Weights of a small transformer language model.
Architecture: rotary positions, attention and MLP in parallel.
Each number is 500 + 25 x the weight over the matrix's rms, rounded and kept within 0 to 999. Layers, rows and columns count from 0. Numbers have three digits each.

# down: layer 4 MLP down (transposed), 1024x256, rms 0.158, rows 650-676, columns 0-255
# up: layer 4 MLP up, 1024x256, rms 0.311, rows 651-677, columns 0-255
down650:478493546515482476492527526474499516537509525473473510509522488474504512488521504497448478466517464522495511513454504513482514539514496531494497516508559547559515463513471514545482490472484521496492522497531499488501504497465466475486498481465482524499482487560451469533493450442497503510527530526550545547516481534532444511527502463487487457506505487508527495524497491441518478472516501446497498494528492546508528523506520477551493508496501488499486499503528479510514494504524483473509496541518503485476467542466504484474482489518473508469484503486512500513506518501546511505474491521472502488510469497505547499466551498473509538473495496493507505507530496445467501472495496464498539463502510543479522485453524504507508472470480483518483500515507501531505525485493495
up651:489543477512533503496487521498522491474511497491550483523470527469508512491483503529479527484489472504470524499508514522501469469509476489493517507483493497498481527462486498518507481491503549484526512518515492525485491517523480468490552540515503484463531462458535520478541469491481518454547497461468482508483539471486502505471573521446474519508503582504527524502507476501517488516501522506513457517477503503476523473458539541456442438491501495473501512495541532487534519476525504473534517522521502456455469497519476500467535541494486550481498528522529492488506493493507481488504498518472458509494489546485533468501516466525517484523477480503502493462514499452482506502496467473517477504501501514562509482527499505502501520499485464524511478485489462487479514504530525
down651:492482514516553504520485462533509532492533522534502475496480475523524534513515570491469495471501517495507506483523515462487499524544495496485503487580483499484508533443496520562505507521461460521492493488521532460526499549445506504495503486528477489478467509518528524499472505466469506519538488511494508510495480459510490506503495494500518482498446442516458503520542462481459514500505487526504513495492538469441516484528538480499472485522555486544492492480493488484480441492500531511476496501493499557489484494511525528504482471466518512539502543423523474505523447541463492512521462502537471520491489488534509511513479473521527499507519472502493502519540467491503535511532469464501527493542486504491499485524480477516494503490469435466501491508515492477529476511469512
up652:507522493513526467514510497498529447518493478529471515505505505450470495465508582470452449531495465521528527489517526499516527493513483465570496459524512469445460456503524469520534510516522460458533493519480484518488487520491537502493522522518464484499498480472465467492490535489494549458532557487474489499513531454512489519525482556547494552505502468498493514503501518537480477446537543471510500486495457534537482499521493506517489503515468518513543502488460499537489470484502475484515510541514539453504499539532522460515520514529477504471509463537493544470541537536502554455454492512500501503515465470494462466481477499493481484492511490479494533481556509550555536485527538505495523477502520499465497516465475475545505486479518454525446524502484485497496523529496516
down652:468475505492487489529465539478457504464502485493502493492486524517543500479523511535522485497495508487515502479498496533492506469480511531466510530472511510461544545525485516511482495507467501511510494490481489475491441477510514500478533521486524492521494496499517475492506497518495433524477526508519534495475486520526458482486457467473506518556499523524543497497519505531512490534481463526494476490522546480459496492530455473450543495488553502485477542503505492485531521504508506538487510476458505469467533492509457502479472506514509518495508505480493444560499510469519496517502518500490506516464537518524587519499452489495515514478469464529487530526492476460456520476508469529479474492461483469536496501532514500480475548520507507508528547541480490526511517522461529
up653:457517461516525513478445478525508518525492481517487512515530496511444544505477505488526523480494479507487500437548490510508502497505482513532477550537513498517479497508491527490487463536502530535512497506514457498543476493488531490504521446522540503506482502486522498473518504522508453495494483477501501492561529533523503542542483510515467499513477489499514524510478549492498506480471490501465472480507480459496502528506440505504499476486484517476494480502543536539508525493449480523532469454500532525480489497502491480483550474494512529467494465528498520510503523480495453488493482501476549478508463508485493521546501529515490465544458475506500440476532517516511508499480487483512459542496534486489517524509501504494496480541462486543466467512498519494519510505530485
down653:464497480504500532472505530488510497521496500497431495518502515473527517482491488498496489493503464528543480546492487511523482469509518481495483504496508525567489493476520492480478517514480504486530538490503477487489518469471461480476533477451495473533493513518507524468468501493486457494489533507494505464475452497479441467451492500553559543503485458492519538496511519527519519518481499519532458477513470498491511481510534471511509492480503520521526497562487494526459514506510473509469505497552515532517446508487505498509541486513474469546458480508479493505487508517534507509462466517525448510510476540483485498530476478522477529484537510455486522526480484510511447466501507521503496517545542495548495548504490510491528510510496484502484513501496548489528495494528510
up654:508513525508483524466514495558491475505508509489479512484483518508581460500492566486510534532492483548471478518526543541486504450470498543492517514494513476505532490519515542553493531495515524480529488512490517515508480498511495569490506478487469484464549517532496458489487513482501518530503475499499549502525448512483469517476491472529501513505519480486493538501494493492498480488504513496524560500505508519534501483464517572464549498501477505520488483469464486514516519539516511482472528567506503517517524480460523480496500485475465506519460498508533468487523503518500469499495479471476462532513503481518472511502499531494515476556493498474505488491528497441501519486486457523500463495461515512508467484498500488459547515510522476502501527469517490543533503474556484
down654:520529491497457462511490511472531500530521489476548518519480489495487463543505531543481484490482505513514507448504504526500485500528494510487481535470485494558488473506484491487433495473477498481522466503514457486496462461490525487493504500488468527472491497489487494543496538495492495474484510503508470472458484486490517452478523543474445461450490546542469538485513468489563496495483532493487520477497515499489527535506454485499473501530494492501506534511452494533517473482489489529481504439536534512496536495507483484508480489503482512502515504517572530515494507521486490512500517535534556484483524458476482502488515535550520508484503496501515492488467465471497523491545508521505508506500501522499490479499483507531544528492464562532580474531511533446495517481490516
up655:510488517465495499559476514510459520490494514530485507510509474504516469517513493515487479485474520491525488501506497521552490512517524551476522468493462543467508517493494527498469467511492474447499476467506519529523525492474529550470490491493514502497530468497473505486484509519510499524524473513496478495498498445482521481518474537513494530492467500539476525499537471499498533501512532537533528468473530501558504502510506489462475493529497495481482470523455501495518523530462481500525465475489496502487517514481486473550493516494500445497512504535485493468505489521489508534516511508505508471485487469514523494533508477508474513517505545533502503486521514496497521487497534555527500520492456508495482527472517500520547494502457477512496510512489474488467494504491506
down655:497503516531513488533480500471473525517492525554494507531518510494520524540504517481475482489507481505516512480503471517547512536497484546538506488449543502497491489473463486494502498513485527489527521493456506459524507506515527519472486461468502522528505491503489504464472528483466484518473498522476478517519452524497496517526482515555490514510511500468529484549522508530501514484447505477501507482491487529506537515523547472525516534515481470516503469487479487532524523516436483520505514513495469456483459520447493479521523537521500451538477471493514463504498532508471541458492468488455502466455452523518522496501476547517516526486454500507501530504499454507495548513523446502532481474478536506472516519510467483513461523544464502467490509505513494478480506513494458
up656:511497489542492511475499448467457482504488487542475481498464502482510488506495500492500536504466468510480459458539538523514474542510484507499511492502466532551467487541468509498544512545532515455453453514551473474511519485513533457510492482477529495501506471535530486498524500486455502493511491498504461514551498525463486525489521499505492473545471505504470538504519512501492480502508525510487463474490487490531466469508474521494500551515497518501446481533535478534493505481516546494515515460501514515506562511506486488494536496492546488513502496470539461496504529503530524536504464470534488493476458498497500511505530496495475471459450492547490497462482513473514515486477475469443510521464512494461508489493538504494491493456502520473530519488540536540473499494509525
down656:489479523508497510519508490532550559524510511505503500498479517526576506504504517489515518509469469521516477515531506517466506514487484552555506499473524504501503463472493486432462494487483487486510506495517519477515489537496478506547508499457510468493494481526475501491500503535473496530502562524460482488457493479500503524533472483490418538513507425521543498544494490519483494523534485493467500524495519519491493520511475536510503510508482523485512491516477449512509482493496476472507490491520471501479445476543495515522503503473495480501487525433514472540553498501517488512524462506519473504506507459464478516516472525476507527540502545484505502485496510492525498559489511503504463496482468487500482501458478471507518538500564463468493479470516484491504486474546503
up657:505520515483486475539454496494468553482515454514478510500503493497487497450485508520521515515469528505504526484539500527507475445486467485481484519486526479497481540514497466501520452512511516476489485508497497471505484460490483515491484512480516501471533516470484509482477501514496483430525495564507524524519479484469526527497484494505513487519422538500486511479525511437491518517495524513541526465485531522499471497491548481464461483505533488493470522512543479525472502486533539507503459544471481523481529473496496518504538467469503526504478509532478543513504476496520553516500498514493482480475503482452482534477469557511522510499466507464463552499472523495485464503502496481472484495494473465487459528481474490495484516517482499544484496562483553505526501536498510
down657:506481506511518519536435511500507529509492500483490550514512467507526484482499512540464470515488484505514495488488500483522536512550519537488471477479513449462488503518515498516504482462482473468459548502503470529537502527517493486464485515483529523523556496547492507528543498473498525519519506532476543516479485510499490505513511501479536564477489493509452511566510495483492533473497513525521500503519525527507445498481487492482485503535516481520486505465511491459497533493476479493469494430515485451520493484503485511505490553510516498474510542488508490432480494493482496488489494492524506516507531469509463499503520475487546491488530495501539489467494512513467483427501546467477519520502506512496481482480503512478449510473511471490488509492541515504489511510522508
up658:521490533483521504500488480519550515549542499479522534519484513522463514466500513476551493495500512507506503491521467501495469452514500524484488505485409536528498510519439571517471494523486509512528499511459500473544527448512469521457477487503483518490517483500512478513487487475483495483533532506508441498478479449487464490470495546550478525526520504501492489484526492517499510489477509551520548484478477539443489471530505498494507506556521518481549533518483496526488494485472507501514480471507514481526528504461540553504495486486452516482520504472520459524524529521500470476474506508496510522491483532518515487508482508502476510508485479479493494450484473519478467521538504501498424518492484488488508523544526534467504468506496540524480488522550488496426475478470461
down658:533477487470468475465529524519521465458480531467522498472467518476494513510513498516502512528485494493537537499475571510441489526460510519496525522481492502500516522461507518490496500508493524496465536487525513501519494514517517519468492499507497473491483500466518443513517548521535470510506494460486514482516489532546461519521487500465526490527513469476490480521477492541502493511517506476503457514459483529491484478489451522485508496503469528498523501463506488508480514532524513479489513494472522525494535484504482498462491526505518461480545495509511549528502490500476463541520536507567517521510507469479506485452461495517498546463510479508458460542499509513545508490485475506467470445521501511499474471490504457508501552490518485526510516513453480514575504514519490
up659:525540464521523472483517531486508481464496497465467522516489501532503461515496451532482489520520483496517493475502491505533475542518522549490544481509476549526506516509475532509522531489491496518451512513504459499511469524508491505554511525477531502476529491474518513516452499498484465486506510444507478487472516509505498488482497523509519510502512496496467520554469548456522530484495543471515504517429530515532480501509526498446490464527501504533490460511522476529511521455468516544514483476523514501450495566498525512478490493490455465492524518495487529512498471453545470488502504503507485549506518523511458529481486498487499508500493494479445471493492530522543541510516502517506543485506496492527470507556481491496476450448507521473482465539525512552504464478490523
down659:554469512506511513544494474501462515525464526508502544527515466477469509473490512496498454449518476543490524478520500532450493469518500544498521574539510498493432478492466466512530484472486492503470505498530474494518515471474480527486503494531522489512492546513488467523510536509501489452498497498496494496516576486521459539498489540528518435499500502469505490487498494493428465507495471492486458508513465521516523500506478548544543489542500454496522509524495506513500471531460470489535495500482502501522439470503472509519524510529514494490492488474483473516532506494488491504467465520523535499496525505493464531469502496471521500471540463503486527495527523464488515454515496520495487529481499526523513520487527489494496522526499526465497492509556497502508497491502487
up660:529514486491520513464541514520459483479513476493503502527525520507505536565535532481504521525486491470566468490496474496469540481478456444489513480514495511514494539528500524537508493437478495498499470554491504509499481522503500496554532524488493484444502459501464508497491543509511483476529531541505515461526494483441478478554525502468452446497510429513491475461463488525517503482466502510539461536486500455494460508469556474521494493484506484530517505532501518499493496500546482512493503531460520497505510563474529503496486471534460473531515475484490509521506493564483515504474519502462531492453523513487457463520499528482533513481478537499522443496532524521501494503537494517473482485504498503492529462507452492491471519497480473489475470508510495533489493547561490
down660:535512503516565508560480518547507484519497486539490501488485522529489472496527492486503469525482468488471522467466497473524522488478492459506489475498458502529484510505500481490523507472531509473531491508495525470517527488502527507487538473495443471502473516505511485544465482504502484513501522461464469487559514495528487548498474486485461469548548505543479498516466539488504455516441534499511496482491525513462498476468550500499534474512527478505478533506470528560491467523506495537521521487534515490492460534485533474496490463532505492488520513458457491470503552479461499464515495477549492475517486536517500519515470495454517506469486498537506526545494560527498528514467558530514512514466464485473485471530464550450483536471494482530524487486500476522503505477480460
up661:499511461509556558524451526486530497558514480459510477522527523503460468499502510463532511516495526476499490481531481475473492471512461493459495528508523521493479514503474537535464472554543486481479517498510498545469512509488514520482519494517520510509497500539537480461480532524439511498482492513449511487485469515515516443514533449515548483484471488509502516529506554481479472500525482546500481522476516484546493550514478487522476478530541476470543530506465482485481485511501473522522510500479519509496550515480514473500512553525512534510488534500525558490478488517471489524526525491497494491542471511470511466484519532464492518507519487449523454489459505471518500519469465520532484516504497502493477475509486487511488512494483500480447518490518527499478531486507504
down661:492464513509526480479533522478523517535548494502505471486529525510492506526475507434506551518446518469526486515492479489498484502500499451524417550479574464527434460507486510487465507571501527533499523499483509495456449497493504512475457472450536483483489565515528478505482501554443501477519525472536487486533526486490568458518490491480577461486492497519490462506519499507480512516483463513490480531509499513479510537512537489529479505486502509501469506490512498493515531489495528495493480533508502483502518475504528474473511505520513490478485502541490501568532495499506527537487475490455500508464535525494504467532521495468477498521493494490506507503507496481526496481505493491488501469502509496494505532517540517534476504487495501491516469502489492521479475498447495
up662:506492488481495524469529497538462534488515514499473543488514493502512474511461521479509474499483485493535496483535427532530519487510511487492518553502534505525477507498480505499504522484518495523498505508480497519469492487510475503501486462495486486515516531494498541485507513491497531464560459479515483481482519475461504515521527486502491485508486520468543505517487483467512445492513519506487483477499457503471507465535533495475514509487523446498481518509487494518496515499516512498465492505532511503509471552505539514541509525533485476485506450499504521489496544467505512484455505503492489431522513483481480483475562513543501492506477482484516486485545508498521415510503468499541516519527523543497482507506518491537504515477492492473507484482455526536527481447500497
down662:499477504523527523507493486526469484512490487481500485534494487450487508525489496485512458490491518495496472484486544490486480481494507519489480535498474499484517484507489463507484473485508546518472498522478522492518502503453506493483487501513570546455526514482466488504518505521514493503530499521557467515484499477500531503515521475453497440477526520493486498489505474510477512532513477494510504473515481510456533514526490501511479488482504547497522527523507519478484517460489494533483502487488482516541482539525464486509543530505533484515532459526472469580510503486489504495519521485526525520528448510511489509491482460493499512499490525511511495503478492501473534476476514480526490462519489499510503501463511506504523487487472520453513503528503508487521525522505483
up663:459538523487473520464465457461506494515466494510496483502485515532530517504490482498495498486528519491563477499534545567518500516453512509515511511511515525516509459470536528532506507481486482513533534487486548475490494490459498512479512483493528549514489528494522546500533497523475488518515509558521519480458473512459541502532470497493517495510474441523496492504501511477495501496487535475540500439480510452461516514528497459488497580451503501548551494521518488495514517521470511485516519474480533518471476534485537481534470487471472466502501468497470473450472458504523497519522490464536501511514523504552511498498495484510482492534520512476502508522523528519463481517543503494503468532528501500502476541497484509520520486495504466516481505493511465512517491475465496
down663:493481523494528492468485525506484532516532528487504542449494511546496496484503507472515484527496476524506458493509499479484500517498478467535500473530507463537505496473515486520449489491526505524525552496486479475494519530514539510516481446502477475495502568509467497502497522501501523512473499489506523502487507534446464510518450521497508458522531504482507551479539500482459517481530510519473485498512560468540551482490483480545491554473488497518463476480472463497519520502474474528497505489517484453520531517568529503507528514508500506458496499489524512492556515496477529474512512528510463478504510508486497480471526470484505494516530496478496430499486496509479536503494491434475501505492497556484493495506530476405521499476531509462480444459546481535499482560493535
up664:472503482489442511541519476520528467476480478514523487496464546509525515509499492537466498490473480540485469498480467464491469517470481513486539544486491496498451522524528455512518483516470503536496515495480509509523540509511526476494512490509472518481447486467557494524541520507475524508555509528528474479474507521472476523467497455485498503503532530537494561494514499480488477500508483541447487510503509466489465488522491496460510551527498501558517479527488562470449517522517492492513484520469534511525516480503483473533508484533473493495518497502525485508503522499437504520447548489489479431470479498477478477521540498482514506516483525520514510535524502481451522480489434479517476535535529520497515450505489528492512500538495478530492488450503439512501508532484470
down664:527477523513509468485491551489547500514471515514462480498520532488479494506529461479485468529470517486532496496497487466539500545463471482521562489535509490522532482493495530502504503485492531508491520432486492488497453455536465492517457473481530499474452545549493492532515557513487510478509481511494502502458523474484478485547419491519530522516461532504489532523525487505481501493505500537488532517453514483556510485485499521490490482534492500523528464485520511467478480484454497486439519503501514543491486474512482485498481466538526496432536516508467519456486489508529499546513541515494505490466473541542512504464515493523529460447497506475478505502495477531509493513508498555537472529532493493548456470445457504496467485512489519497567539528517555480505519504489486
up665:556541538515473509497485507491519500496480500519522517469489541464490480506499523511490502519514571472509503497507501532468498494475534479494500492488501496539502472483493518502519479504500528517490484457503484476465507477500505505527500523496512515524500498492520525527478495518459540490525489508516478504488518508480476535515569498515505485488529507475498444510471472465484524520498478538486504487456482509514525519499494552548498502553501487543520521498464525498512517479520459508471512520505496484485476492525447489496491556471495458497523448471494503499481435541482493492479553524491514517515516485513490484500522518488479470490499472463524507543466514528485518487543513512481500468504487509522506492501467517520494530465493543495518473475465498505475485487476506
down665:522574508529480503514521513455479512510493500464466507479494489467507479514425473481518505533512514498498465502516539494456496511488504476520505505492455525519505515517540474510539528510505529497470484491516461476521487500512468505501502502499456463493469504486513503475458466538448551514448539477497518474491504515513483567476447494490504513491499529483544421492532456536455463552551505501499515525458513488532473493491475511470503524511470486511486501508507495513485524520490485438477511531508473500479514519528492513502531463514531504499513487546508443515518463505455484500526467522458477521525494476520522531523476522491504467492537501483534518516501489490497494508522509500495465524495514499491509512503502496507514519462487552537521486519529521513495516507504493
up666:493524455469468499472488476450506546465475483547537511513504535508486544474479479503504472488552496509499508483497488542466516520541497516511493529498489453535541525520475533494508504506529487446490527509542522522536489494502526475499430469456488498513555520515515518502490539470521468528487504504480477522491512471520459497500501481507479480480478535443488469539539483495472518495515498516497494479494474499520515532534538489489504478528482529488499456478507479501449470491488477468520484488496486484499519485476522466466487424506465503523468521473534488515488509519507453468500483525475463511497480510497466490508479505527508502483450489506527494489545466509482460499526520543532475482438541462515517503531496489493502521502508491541487510485512486468488511488513565
down666:470468501524520531529493456551436502502492537488513525518542466509528500517510528511482460509517487485545507523472520507478507512505507475543491506478477504469485505481536498469483484490486465492488472486504515527488498523476493536479495539492510495494522470476453498469489497498497476479480478506476515506518491482507488530561514518486475516555530508463499515492487518522513497480487496469511460465511509535483495482503512480528492499468470523467510485524509506513495499480532504529456536543495511495533494463572509506496500507518513467462531512477525529554515545488496494549518535515520492474476419469527520538492513469509467473489542483501475480516489509467499541522497519480529483537514504490528491519464510488503472468476447464492514526515508496545498471495476495
up667:494538507523488490507553464502482471509500495534529504544510483533523541488521521474487521484459508508499506481555452455524477497484518483499522448467502492467531548526474491525521514528482445508512496499495464488485488559485510469542519474497511519485488491458445492545488519519515529481475505443590493519541487528522497496491504452482518511485487536546504544526481489496487495482543515469486518470515474513508498516518515500496487497512508482459483521491495459498484498509526472533526521513496494541529489534494488517492528539502488505527499521476508449491504540515500469471513509478479467508497501483509506521472527510492459493504512504498502525482512477509527530527507593507495490497500514507489477502506526488509495498556521514514526464504455462480482528539530509
down667:495531512527518524515525501507540488509496518491487514491519491503522495464486512494500460511514506497475493499479508475495460487499512517502481507484472457486526523462499516513499484501505457486462494479475486497499501540544496538528476532505509506490503513473490511502485463519511540511487508471519446492479518509520461520461509484469487511506525500493482476491483479472521510512534484474499482479493490497520481484487507519463499499486523487507529544501517488487468521493514537477500477493486522505529523491539505528493469517503477539473512470487463511603464485531472504473540489509512503503466452458514509501513549496507513496522494505487540516473485482478490483518508472496511498479514491514531490510507477526524518523464476498484500512494527572492519500508530477
up668:523494477498500472469468492526529533465482449558537465498480518526507519440473478524512524538533497496475473515535481435502522539493503486458549516470510510503491508509538488490483485514493518493516496472501502503466514499521554457468516473569537520503479460516487487512501515483522476500506541514507529492498500489499494535529492443481564515564485497497501475491499461487507484521476494486563515498510532485507513529531508500467472467503552474508495460477481483529479497490462485488474525489448486521507523483541513516502515484486523509509539515549518456493472517515442536514484509474493448469467517496534535463531467507541491450494463494513523486533531451518497529459535454489554535492504477476494502492507483480475512458493508484524567533511501486553500521496516506
down668:477458528451474510507542520520478495526471482522479492512492499519506495514496460565494546527525476452464522510559485477489489508568475519526496539524465537506534518498514486521511506493507488483489474501538463528484521497545524474473490542522549474508496483515541478486479502485519478491550455495478486484491491487489492532502496506498500535522489446460533460482478523522535504482516519504452495455474520515474507484481514500530500545476545457529491522471541476485502541537501507514465510500537475479508534436491535520535551509447511481502500467462468506498515505491471532516486508511489465483520518473504526491459493490533562483469509503505482492482479489524487504508530503505508471469493534472470481548559502473455527472489500477557458495509460473493498460456529524
up669:519518538518484506482512490499500489511515507481535515474525529504459462513468434457499521510486524494477498512557471484469518535533492501498528523516514505507531465501472532496519473486464531507538512475507468505544489475516501541509496498525498496535487500486492475514515532512485483468480489489500529496564522441510478448479500539488472532493478485526550510466488528521492483468464486480494496508497509514526512538502510488484507483487433493445488521488497487514518482479480473489507490516454469509477513521468488542560506529526467483494494488460467524547487463541527481467471480518537494498516518504526516471509494510525479483495553514454538490433510479489479513504491530490505473509526516451493477505498535520477498533504526499517454465472537492526459505538500479
down669:514455472516490494533504506480494497515530482490497491461518523483538470488504524557552491472518536492489492431512520526490530489463481501526475514524513537534501491471494517468490517519460490512511503510500472482487518515518499469500506472430493515526475499485526490482493485526495490500478485490499511517479443483475509440517459473502510498512521483502536468493482497531521528488506520487507548534470478501474512522513530498472487483497485507515463474479508483507502478529513538510501526511564523497512517493517492477510464515509435444520514460521484545501492489436512504469461517525474507567476511505500528504493502431515517533485536494503538515537496533471516511455532488478469527484498469492540509525474476503474527481509491524484526517521515504482521536498501526
up670:484496528511518509538467455510457487515501561544533495493468502481499494535494475484516499524483501458528477492484510495473496530474518493519507484465500538502498482513532470500509479505529444502487477519536475513482491493514501532476517533431496537535519504485507522522496495496522475510509492507506480483513539550539498551508467554485567485496489489551503463457472518539536499495511498488469494511514540506532458450480472519480540497480498478483507510487507518521554509528536512506514485499457490489484486491494454501518470498495511535468476488509524486443546469529542504467504522562509487491477510492500526451477513515507505489498496552514490524464535498527472547505507457468525499479493509546494472506525517488534493498496502509512481487511468477515543491497513475
down670:496522494505500465461492500478492513471493547504533498559525475511470482502492492450484530515480480493527532481527458516506498460480453530503472502512488503488532492490415533541475500480484492520496521477517447478490500499477518446511531519513479556500480492467541459469478520454503531489514513524513490520524501438471534514509517440523494562494490490490517489509493465505551533525506518525501503520509468502532502517524493553492460518500482521481497471521510530534472480513490546493490450499469507502522511506512528541496483503528500510526497524486519466491513522493499488466489501467499468536521521512527509490508518547459506509534504540500501499510450487505505492514517561480503495491431520496460515502539501478518454468484506449458528554496488519502490473480489501
up671:450494534539489501509553516482487469506501527516502512521493528561487461534455479500501492526469491558515511478499522518510522540516506517515501537518509485497497512512519479485517490521471547481519512508483475514531477461488512544424520483526521523514497529467547484494468476506470536514541485532457466498463485497536536536477469498490466512470492511503501473505456491537490491505501542495487452497539534444523481498504471480482513477480505494506523508509511471484514508534508481483532494440468477540480503499529518533515485495531531539516484457491530541491516474493472478515542540505441494527528480515444510508502539497492474482465542532486484472458487480522540523486476518488511478523482518514496506511491491516542529456488490477509482475470475481513486464507477516
down671:550512526466497482513462460536522504494530474527515543475497504500516473521512501531459525472541475481496518481520481472472471466485519522473491501485517469509483502513465510516509441547517527512461495515510503488492514538504525508469495474472482514525530485495481502501492512481545461486519502549492539509531494545513492519473495530476504450487456506459522537502511471504475476512473479477546471553511499494503443487499538497517506514519497465473481506432518523445493537557477510495489505505489451544473506509478527508463449524540504476502501514490505514529501490510524523517504453481519544462503466517518501505494486493495510525508495515494474512477481461477510492481493480509537509514524487456509478531535465533460461540466511493520494549519511500494530486550523491
up672:507538541506444512471512503486520509479488466561506486530566569533510507538517480496505504462499517528531451481542519450481517524471476521554511515493543529480470429503480524517487491471446494487533521482449534476498490470559518496536483552508524507516505506482444482490525474545481470530481492534503467470520472499543487518494530460503480494481472539470474466521451517453538553490484526467493486538530517457494505508478465537493516500509503512498506524491474451524526508468527496507498479489558508509490495449485516471450537512470472486447499488498504495534439477494495525470483477479495521509463482531517502472484513512499512494526502500507493484506500509510507484473487528485536497489508509522477502472485488481481490437514510514504480476485494465507479493459486507
down672:539520477495462535467478515484483517429439518515484540521505489482493504509483524507499525500490499493475485523521452466471507493496475468480520489501463481470461502484538506485503520511508491549471551498531486522491490483474478503510475458536511492536465506506499489498529488497509490530500488527519501539495482511500536447550466475432531494514500465484514498494490512490506502535491510482534493531480501484465531495474499456468459534451530486509478501485472504528488515477434517505467522490542505517500487524537501488571525524492560454505512476551513547436495470534448493498527468528453504488554503484472528449560467484516516467500519513507515481526484500515528493485507507517500520502538511526533483530484471503570516486456533473518542509547505492506509475523505503
up673:472507530491483480475504524528484511456481531478536438469518533492521497559510506463504492498485493485509512489498492519500510467487515477476498456527503530508471506503494504513483492503475512525500539494445508528484530543492560531499505472452496500483512559474479510493552523512481493529468514499504559483472516502495551534508514489511530509497492494506501459506463490501467493480500477478525509546515508487502514509494524472525449516493498479501488508517474521492457503518511513472529520524469510480513496516557493500491473490489534450506522459491467497495496464515503492515468502489508492457486485532491493481512516476560496495531485482523481495510523542520519482466491493493493530480473483509500486513496500549525490526565512507518518510480519449504484524480525495
down673:497473522494516513564523506454509468516512484492467482480495507528517495450482471498493562517505461523492483491459500483518517512537507520483488531493459490468548518484504502499485533498514540496478479549503507507505496496533462468492495493527485537517482521480538469486494512497495519490525480485501479487505520492469515484499510479483489494461507483494495486490500495501482486545496532470466492475489512540479473484538494509487500479526500512511491509515561511477551465499480503488498504524514463523517514510487534494517510538508480504483473541481499488545462497503547525468515492497528510496478472466544489494470501540483480516487543512471515493516471490521521491496487508478511524519506563477460494499514487510482521489503511481439508477518500507519513511487444509
up674:519494525499516497464545498472463493496544467526527529512448526510486530463502522442502481512481449462456480498464530541500543482534520509474500493527458479490488462511505515511533465493529573513551543498514495523511484500510498487493472493502478518482524496516526510477489486502482527492491494498487483458519511492524503501464434486525496504475525526454485480545507467461476483524505505494505515515483483520525484497535469514496504501528481492486486460535474544511478490463499479523472502492538484487480505549464511550481455514457487505490507497448467502500536502501503511474466506467517487516504494511534514524511530563514503505510480544498517519454480501478472520488506541473524521524525531498504506495505523496460525494524489454475518499457516481488513517477508516
down674:548491471519468463512490501496506524525507509469487470502498546483496508484517466513465504480514524532472517530499509528476492467470494476522507497501530496539506484521512549509515496490448488462470511519503498459477485520502477516502517522479559485507467490494520523505526495481497506493488496472456443521481455492527539457531486483517520503495500472523524524517488488488492461519490488528527507526461529499464528488530518494506451528458522494484493505453551467432553502485482494503471509462540494498515527449515520521499491451516501463511495510516544544519449507509531488527528499511513506434493518525493502501534504486482475506457514492496499519530513495519512467473516477502500538487495440520493469515518543515498500498502534532521463507513499519479531499520489502
up675:457490490506480452452502482499482496513524487472498497528520491507562504503498464513509498525508448527526490496519467520499515474467517449432555493481521483473484499482458553524472443492533487491516488489450503502501538513453499501506471496509507479527532492484515527458493489533530528501508477516481506502461528502558491475501490516513494513537499497484500526498501541513483496507537535460527504519489494439522507477518498545555505465471462502484513507488471486458527521518500460512526458478498525524473514488470503499511475496483562463507488508511546467505517500531510488539481515479479510523441496490518460502507495525507531473479494542507499527521517497482541505510526477468517486484492466521476449501514523514521484511506518494478532515497468438508508509520491533
down675:478446477528518484525524479485474479482464518513510494500471519487465484511470537501491504531516476518487490521556488538453473501483454543519521555484543531475466488478481525446518509555503515498528466502508439485511487477520484491541486462475493510491482554454532485502469551545478529507519511484515478495490475496484477491480537452489494469529539494501498526507514512518535473512518480448486459470481522500500515495495496535475527494506459517513494496460471471494543526464495472474499502482537501540478537475528534491521509487471490534467488527506519553515516525523487575505527505521505483532474457521481485513474483515462515507501532551500492515504508508494492497535477555517432469506502492468462462545502509489527500532491468486523492497494482454504553497510545477
up676:504488522503488514489488472542484512482471496489555526465460508472491520516442524512524523456483526482481509485524499462457490496481499537510457527494509508535494481462529520482535523498493529492526490469508484469550522523498491502485523470479545508498521540502511452485452513498489475497515504435469525490503521491497493492497482485523491514511510481468462499531472505520465528528515491495504467496512475519488545532521509498530471503524467497507505500495555487495473494507495486482517534449512466499526511512480502445498492520445499467481488502516520499524535514487499496503478480483534486497474490528518476502489517518506511479517538516483489533502474519528517511470477472483522446559449544546485467470480498515467467509501507502504500507539554488458517469507458484
down676:526488492509476507508545540460474464481513503490547516511502521489503512502526493463475470500491477496492473458517518520510477507492465507512537479441496490546471478484479523454470460494493506503507506505510491506460518484446509522524503501489524476521552513499515498510459522468501498510492502483486494491527477488498449491517474518507523479517486472496502479523504449522498509492495546489495485492497502507535500475495499529504520498495509513491467519531533512483524472505472547536490533482527482493530482520465536499480527489497526507516452511503459565496532488505544471537516536516528516508497527495471504484482443485472485562502532494494510490510508511493544522502475525490486509540493526492446477497503500511522485506442482462479508531501464487512548520507522503
up677:524493516454510522481496502506496488469489456473481481514466544473504503530470477469506507505480472498507509466497501516531528495504511538455531509489548488458521507508496519501545529547534516538489463524477512505522490531528511499515460458505498445549467467500487485484503490477438525496542538517482458506526508513498483489576487513493516512486518498485468519525507498525507499459498520502529512468507477481484486487504493500493481518479533520476551486474491499442465463507471504489502514468534518490451504495516479524510529489483493489497519523517510500495471499491543469520539469541522488508497511482532472470523521536493526508446475492530476435495506519516511515485523508547514508513514446515505510512509524479497543513476495545464545511472457494501502478494504472